Weights of a small transformer language model: 5056 steps.
Each number is 128 + 32 x the weight over its row's rms, rounded and kept within 0 to 255. Layers, rows and columns count from 0. Numbers have three digits each. The size before them is the row's rms in percent of the matrix's.

# layer 10 MLP up, 4096x512, rms 0.18, rows 1131-1156, columns 0-127
097:105143106163138122138128118122147146131099123124099125147109131099126202064131164131142141160147138107120112116087158070152134143138081137108104097138139131100106139154142099132145142129156107117152159200106091078130097119151154100092162123133093147175093146195109151061108114101122152119140071093145119098124204114174078104190192087118116165154130123068127173116101153078084088169120
107:117173126174143105214150118178112187156198120126100126102134138096095150124152150170130151176074115134120123147187111113167114079117144141104135128130090136118118105163142058180169127153129133084112165119144058173098182185169133177098115207096125100107138132151077108143209079111098091106114080125102128118088132117099105114137126152134130091121126103105137151073159127123129115075074
099:113117135185132096130135146129064137117130117120145195074102148132047132090123110130122105104089120150094116173109116169151152135129154127107120075181120210121096135182164120092071139127072137144143103146125149173129145212140132098128145135117146128115123054117115068130165061084097146112046118130140138067112113069107145165112133107160181103087129140107113140119151117184113124106057
112:149123136130138071151136097105100121207139105131180143116117146132083124081135129122083147147129211142145147095184064162118050148085154074062074125087097100095131131118139145106140100090141184186097108159159113176158060196109076154102130139165131101080136055156114183103126152068109089137141066124115151081150108126097158101163124135145184126101095078090138104121145121106159164118158
106:123159108070128134078158139154145151112133148184069100123114108125106106136158166168172151101152205145134101150195127161116150125154122138136146106123071132101134158150108141187114128129051133132130137154144110101103152141128117174120126205121165151102154184131109148130105084170149129111135119132157105155149160076099123088081113116185132088123113122080095125173092151092111104182074
101:147176101146153114174129136130036121130128102055157153154126122124123144080113135172072136162191130121116101130158131142115134137157113110055123121154098113088131091157152132130100134105028160113069138100196104141076088114133084182103113100077157134120105109122144128102199093092113101141105179097130157175112095126141152083159184126139111077139119144085134101109170084136101158174126
099:128097181157065105086151117143109152097097140167078085095125112121157141122164090122093131152200081148165232127132141139148133128131134140082160097132192105128140111131153222148123100127132127172103104130129102153118099154077099142118126103113156123131145128158125101118169116094101124155187121139172115122116036144138112125202114102063039144157115117140094091106091109117091093114182
107:152104150164096056170103133098158068077123146119130123155109118165131097147185209074128148077133092168180133105174173178062138120133159128103177147105156114100109136128148057145171112145148164101151118155159162126134130133117105131186118169151086133146181083141137132100138138112111168158125173175119128081131108094148146168122145173020160108140098084072127143145084087082054166160096
095:114114133083131098107094162128123180082124170124095133103081182148119088093146143095087225098124129067144141158112060134127097108120113100134143110087102132110086104129095179104161109101117138106156092118111139127083113113184045141138143158124108100121130121123106102091085162152120194172132143127204177142166120149121141133163136126129100148097186133115090116139111075107127163156131
095:110145105132086140156131077139168092145091132165085134125093120135096088168140112174141099146112080169089143072102139161163165068165140135090142154163144150105097110112174109176162109117113159158134114127135061050087192120083132075082124066077055121183129176105121153102126057097097188106100138117201114182124158094101158081133137163157200191080092174096113116093123165148175100132138
109:097110122143068168094127133116118136111135081126068139122114151090114113126096190088135087196138131160105076120151154156051157097091134098136180107096108119141172142147134168104171126168122097163116113074070110122119132117060120156104200186144097172136119164099101137116156141133125127095130147135157162096068174153095156071153103073079122121207118092156105118085178161086104139152164
110:218102145150132112115103063123162143112132128077130171158178119139096101132149118106069140111191139131136149157089165082155150128129108134104140137128127107097090116130110151136118136189141136180160138198082102145138199147095077136158111163092113134117147103172162116118223135089096168083087149106076163120170114126129113144142099089077128112110188147171088125143108121151137118084095
117:136138141114078220095091143142131095098145130168171105131098088090139139133114182098155100196198079124128141093096147147076166108100133126171097105163131141155170144159144123112059140107109075098111140133184086116128111120076144157156113096185134139157103109133193107159141192161156060072196163164104128146123135174099098099123115095102114155087164118103099146123130107085163126145113
092:185108122123103152100175127100168132143127206123119106131102081183099115102138071121167203108156170111141157134152140194113124157129128184124131179163143114121169082117106169164066128108143172098092092131112098103127144123065165109140144134064163100131183098111086093101113124186097177135136122171185113145099158145161130097151184110153132136139151144127145168164125107151121063107152
096:136146129154191190152118150092112137106126089181098105115148048143156125091151148180163123130072093103127173162155153141130179137130133096121155124089099181129097123168107125063112127214136100095115191110145120112110125114205204097110065116180162063138144182126085120122112160149175074082142146212091158149137077130138156185064081178139149100098152133141124170142121119068138106180156
099:089082162107100124175096131120102167124101130058151137151047127106106096137132161137100125112117095106151205139141142186139122112146120132135133155125105121093126171148150128161139168143106122153100131099101132157148159091119155112042104106158136141191044118178192144130160140115129158118125123184141102083151121105115123123106145149106133148176121126139110123070153086130128138085121
093:166076115164122136061118168112115078152177111071182145096136130145098178176092084088101110100080107167136066129148085093165116105119124131146136138098160139162184146159122091057171067141115153132172136162106154137169152178097151125108133118153128175130057109129082097140100145173136111150117207068171139110105069147224131108121203088102197114107082090090135089104218086147044117094077
094:076149125138167133178099142093137133122109163146146098080088136101183119121131089119136149090151139098108134147095121052130143127121138142073148133108139178107145128110164100111070118120097133147185075056172062183171138080104145126127151095150093142098090117151108124083124134215099095134180108107099134114096134118111135109147112145059063105160190169255153135075174100144146079094101
107:132144067105183113096152185120102136126090169120132127134150113113122126131111141081056129151110104172173126131147146094058144109036132079117140148123159141177106093087153089153085148133163101108154153151082184087089106114086119138179100155105154128184105190100149064108205126124133117086175142145140118104162086069140143139148128160124156136190122135091153138138083164138191111186083
094:172088091121149165116063098111085117119141132164091167172092149116099142147160078127135134175161119157132148102132098114121073110131154131122133081121110153103139147094097128140149121146149159060164141155085116177123160111073145098176060126128182182077147150128122128131142149119147093136136095131130069144099186142117165147130104148130104161153095129113150150142088082109117186101144
098:103119170164161103082141149173116086073135109153140153157114125171128102121170173104092152132161138144087114191214154135136112090136088089077241129129131128134190126136150115152159150157088121120126170108138083090127098133050104165193138170129080128118112134121133114112169136073143121141186144141131114148181145124194137104120119083152095179149085127136106185079163157159174069147139
101:118086158143093121099127114059123138158077107188102114102110143141181149121133080132102121111086121179096127164110151152135130138090092119109135125133129084104201142110153143144160158173157132098069125099092130209144178149152111051055156134097151140177152125094135115119138123169119128161055110096140132162117155111154046116146150115091158135097164162095120072115150116183182154164096
094:101062100134131153169153190119163172095169141161173128123186190128121143141083117140096134167119142142144086137131122117156137095091076114212116096102128106087108140113115122125121180132125110058142046171117105123071193133124146054118125106119073132146077082142137171118175077125138126135094154140150122100084151114144152159089124154154117089134113088130137193168093110120101104130084
099:147111141111104158152107056178158139100095161134128073144159131166156154120147123125114116119165124125068152091106132139155099118181074158103199141078116134131120181122175083130105119116113094097150158199147146153170089135186080139118076094151121106137095143119204132084172131161154132152117154176156103172147102144166134141101137142034178106052184106052106087084116147138119118164162
100:098127170094117115082117126136089103185087140129135101146101153093132102129127105090132151138152068121124179099108135207104134109184177102136126181133135113140155157147096105097138120130130127173127080102208164176129081066124134123099059152153144121073156090073132122091151136112177115122107134166146123109143156085138126149128111125096132128138214106123149148148117099157138167095130
098:143093092093183145086149051078136147117113154058124120088185195088085131147112087103088123109131137148215145160071104145126172101100149105069153094128100116124139138117156101136122168111095161124099146121076100055071145165124162169128164103132144083154165180159112090109128162112076149195099111122107088112122145115161153110127151147118162091187133110130090106082127094070127154115140
# layer 10 MLP down (transposed), 4096x512, rms 0.183, rows 1131-1155, columns 0-127
099:125103110074117088149071075130189104113121136183175113087144134204106159138176132077092146150116156164131154126073118099148180160149112130109110128169132116178140100126104124096125131141148111135134104134172172165133155130096139179101131185094179085105222119142119133139109133055124096121155099095121174108120124218139102113131214174148078143158128093163113076121078136131130151086091
098:088117097140063126107206094141161115122142173125097132105095160123198152159148118107150130130133136137129186166069156177104138116100107122136139106116113064110078145179117131050137153122082131147099148118189103079119117113131115071155132100126106149132145078150185127158116154167154099147082127147124089105149135139102124137065113162115087145091166154163125163127189104079140137149132
099:077134144047086136066128136084142118176055118122101118126114134107137097153150137123164151158154159072125109114152159107208145134148087163078129167122134081122096173101117166115140137168120113156154189095161138104177134137159144103167128127105071152089056125057171122149104104132196076108128091157083133094119088135106120128095075109115110123084173156079134117058149138132072143056120
103:085127108083079143132136121113137136123122119102132140125127146183157128144128118094152136145130129148151197126147113128147143131163141168102086038105095134073163111177217163136085138102110065107097149135098154171117168085136090115076179140134162155107117175133108124066136103140108127078097166076068169141089138127127129052110094101158120064115122107074190095158139149143091118144133
104:129055039081074158134105106157155124134121121123155116123102051122129089080130113186127104129090103106126154149177147149117103131167148144149111169107131118149105115141114216206146102104188167158071129092101104078177126205065121080118139099075090116131197151167068108089135133095135163139171134105110110140103129132127144063113108130177137145103135165134176142119108186161085125161108
104:087095108158105076114114092176160125162074221142125097103098097052118135111129109151152128173176089153117190131048078108174040106075125117098116098099093123152116151197149077158150101142102080199140097103151081114082125085165166156086142119053121054152075123138120114139129186159113169121133189095156116142122173160097092116144149181066121147151140150129109161162138125118162136100131
100:111120130145132148163083107079203096179155188147156125208155063123125117152090133118156202144130173144177138131106114100178149071156137139142101104149145143109191129154115129086073119188168199134134154161194130110164111143146117144122171192123158212163104199112144147089107106158125123182104107112101154192143140117161105137083112122147152122133155165087103150129118153093149135137069
116:125104109132031113181096166127123147151144129119097139114132063164120155101101111137106130098099119105148123188119118172110095140056173149158110179173116143143139073091129093212112078141098088115089128127117125094111151187191195157112147158107113104144156145125132119113110140097131131144082140112099122098207200108145149072132128089110106143091150144146163104137076089146176064142145
098:091161139076046118102094146152102116139157109115095201072124128201184053117163148091112076118054166148099129136117213087138117078092114176174116113116081129159144147136071108183093178112129063071113110188135081128138154139143123140137125186118148124141131142125159116093094124081136148183138136140087160143079151106152166088103103159189147215146139070140079172092067160122118098108175
095:080077097138139151137123130127103097061086118114170115145133133145095163141134103141110133161122131121083142109116144173144148124114137126160190144161137072150127117137066121113154090202107134110163181167177128157131175134158119090176101075163107104114150103177070111136113139117128114214160092113134084120108067135097137109083139147110113120119112033173133151093111081121129143160065
108:183131131087125228089165115124122140119107146141202113150141078163155163095107129092169159151164106110127129075201126156100151137127108120072111124145086083170136077112197167127121118110181128013166162127073152083140080153130121132108147096122167090156156165143111146119071157120120125096109135120091111146071135124135174110138148112131111124140130156123144074161177148157153141068113
113:126064115142127075146122154103132093155102156080139112113174126176156081123160131147118115067153161077091145106110171122113144101104168139153147130119149159100101130136131100160116144092124196127127146123142149158170129131158096146050131150168128145168175115170114072062047098068171132124109103138142090155088118078078115124085159112134141127117091166101079141093092107102147137154137
084:135088070138165111185143114103113105127092037160139148145157100131098155112100151159169135090139208075124171132098091140147141095178118110108137137063194145062148127157117133106199098091117141190139127121169123154117169011097128144112167066123118180095116126157125070162128109130114138179067091108094134115113127100113112186144096186117087100158152076121174128161178091119117134121144
098:133119130075128157105092091122152172113178136106098114131141113136148172162088152106176163080130134139168158150157113097126136101085126119081106087079110172172144122122114102124171151080149153070097141194131153183187164125139123149093117162119145128134078105150142128178104185152087152140111041159158142125090125078137123127159202168127127109127135113123086134131082117087098135148094
091:096163109101109094073109114179086099093140180104158100140136083139143119105109116074180120135180178064110164089204160132158133146140166104152104149118157071199114116118143153171147129078108127141171125083156164177169141111189089113113100101161082135116087155142150109115112152156091096103134140153109129176206129127121108153118125131150119130162142164092149126132128129131093139107138
097:148090111045127180084109100209174141158162154141100125158144152151165143126071213146125100128174104123155113072135126154138135159126080156127177130110154092114178138160118157165149129126124105088163186068147190149101176089096071154116110088124158096129208143078092109098122114150090086094129129143141148180131158103139159096166056128203057130116072088113162111109095125112075111109193
102:047111133141121158172102099147124165158095137134144094143127139128117169149122181058126086077105090158140129144100150131152138209141139085076142135128163111130099064124154193073093126076094174157124099124100136172122152087176075126102103107132136090136168152094162114135128174060134078128057171132183108112132132073083129128207104161150113105183105122097136067106135116119139167157199
092:190106140113168141061179111127143114153096138146083170122139108124133153122092116103111122126186094098141144171153184174103124143128100095139114115153109134149123096110127128167122150129173139119085134082112136090131147149152124089126086142141128113112105165113100113136081175109122125108128145126238137136099109162188124106049140135126182159093114103083113111142084118104205108127115
097:203134143130128089180136154211119097152148129106085111102110162156133077096132140163067076176110087055152102083107065140139140064162086120083128206168163062113078102163115137138106123108156158120128107101113082150150137115118073092111114128076142122140137129108130138128113133163070118128140174172089160110181124130103115136134100167125120120093139138109154111153121147167071137102170
093:132171102150149068176146123119107176150148182142163108159077080154149150145145137087147157115169068126115134076159118131044152140094131105157115079099084044161121125123077118146110137127165112114104117150086138092105151088161158123090108087070149143116133106119113121144116166160122124111115121184082156135199151047173172126155155095111158116101101161136120099073114067138121146085115
104:146128147109131131169161167101136106092175143114137112109178127162122158145163145141135157043094142081137131096122149120152139135147114108157119103150167126068136121127131147130093104145104129145113113205154075124125127120184122115202099082091159146139158228101130178151139154094142158191165096237163131074116118107120130157108096166126092024132135163165141137098116171126110168152149
104:139153125125116144177125149139109165133098145096089114095117161151129116106147095110144147120155148118143105139105115175138116134101155101138100143099126143073180136120091138117085159101133147159108104119165163156144111123134190148161104162138157131122123133156095136136141131151129106081108144101110021164171057088096107178126091125141102162104151155059148069148172147124074131168145
096:139061132115066077163116107065136157100141115082161097096079198132152064147119076173034138114116154063178141081161148168063147162136166147107098136079121154125088138109168165078132096152153118107189133097143074137171139097118081118125127187124111144102118064181194104153112092070121125126155127065140157100061132139108115152161096228092133086214128130110170125108097092134067116160156
105:090132124143171116166110127169174204153144138114160132128164128084140138132169136197129168184144154130144116102099134127152083173118153191091143112106149095116156123139114121172148145091082134095093109168179145177146157116120147164126103073159111186120119123086117150159207063118141116149085141134133088137064106167128178084098100105097101091125047191140119090170101127150160113132143
103:084141157124076120175164115152120097129104098083110166098168133087165146134163108120109055092108068064123101119123156160113079133146105173135088109073085116144103152096185123132210104050183154136164152109105041153165156142148156117128111155133106126149084111125173102146071130066142106092158149107165133136108143088095103139130139158080108083151152189148140061080111121162124169082116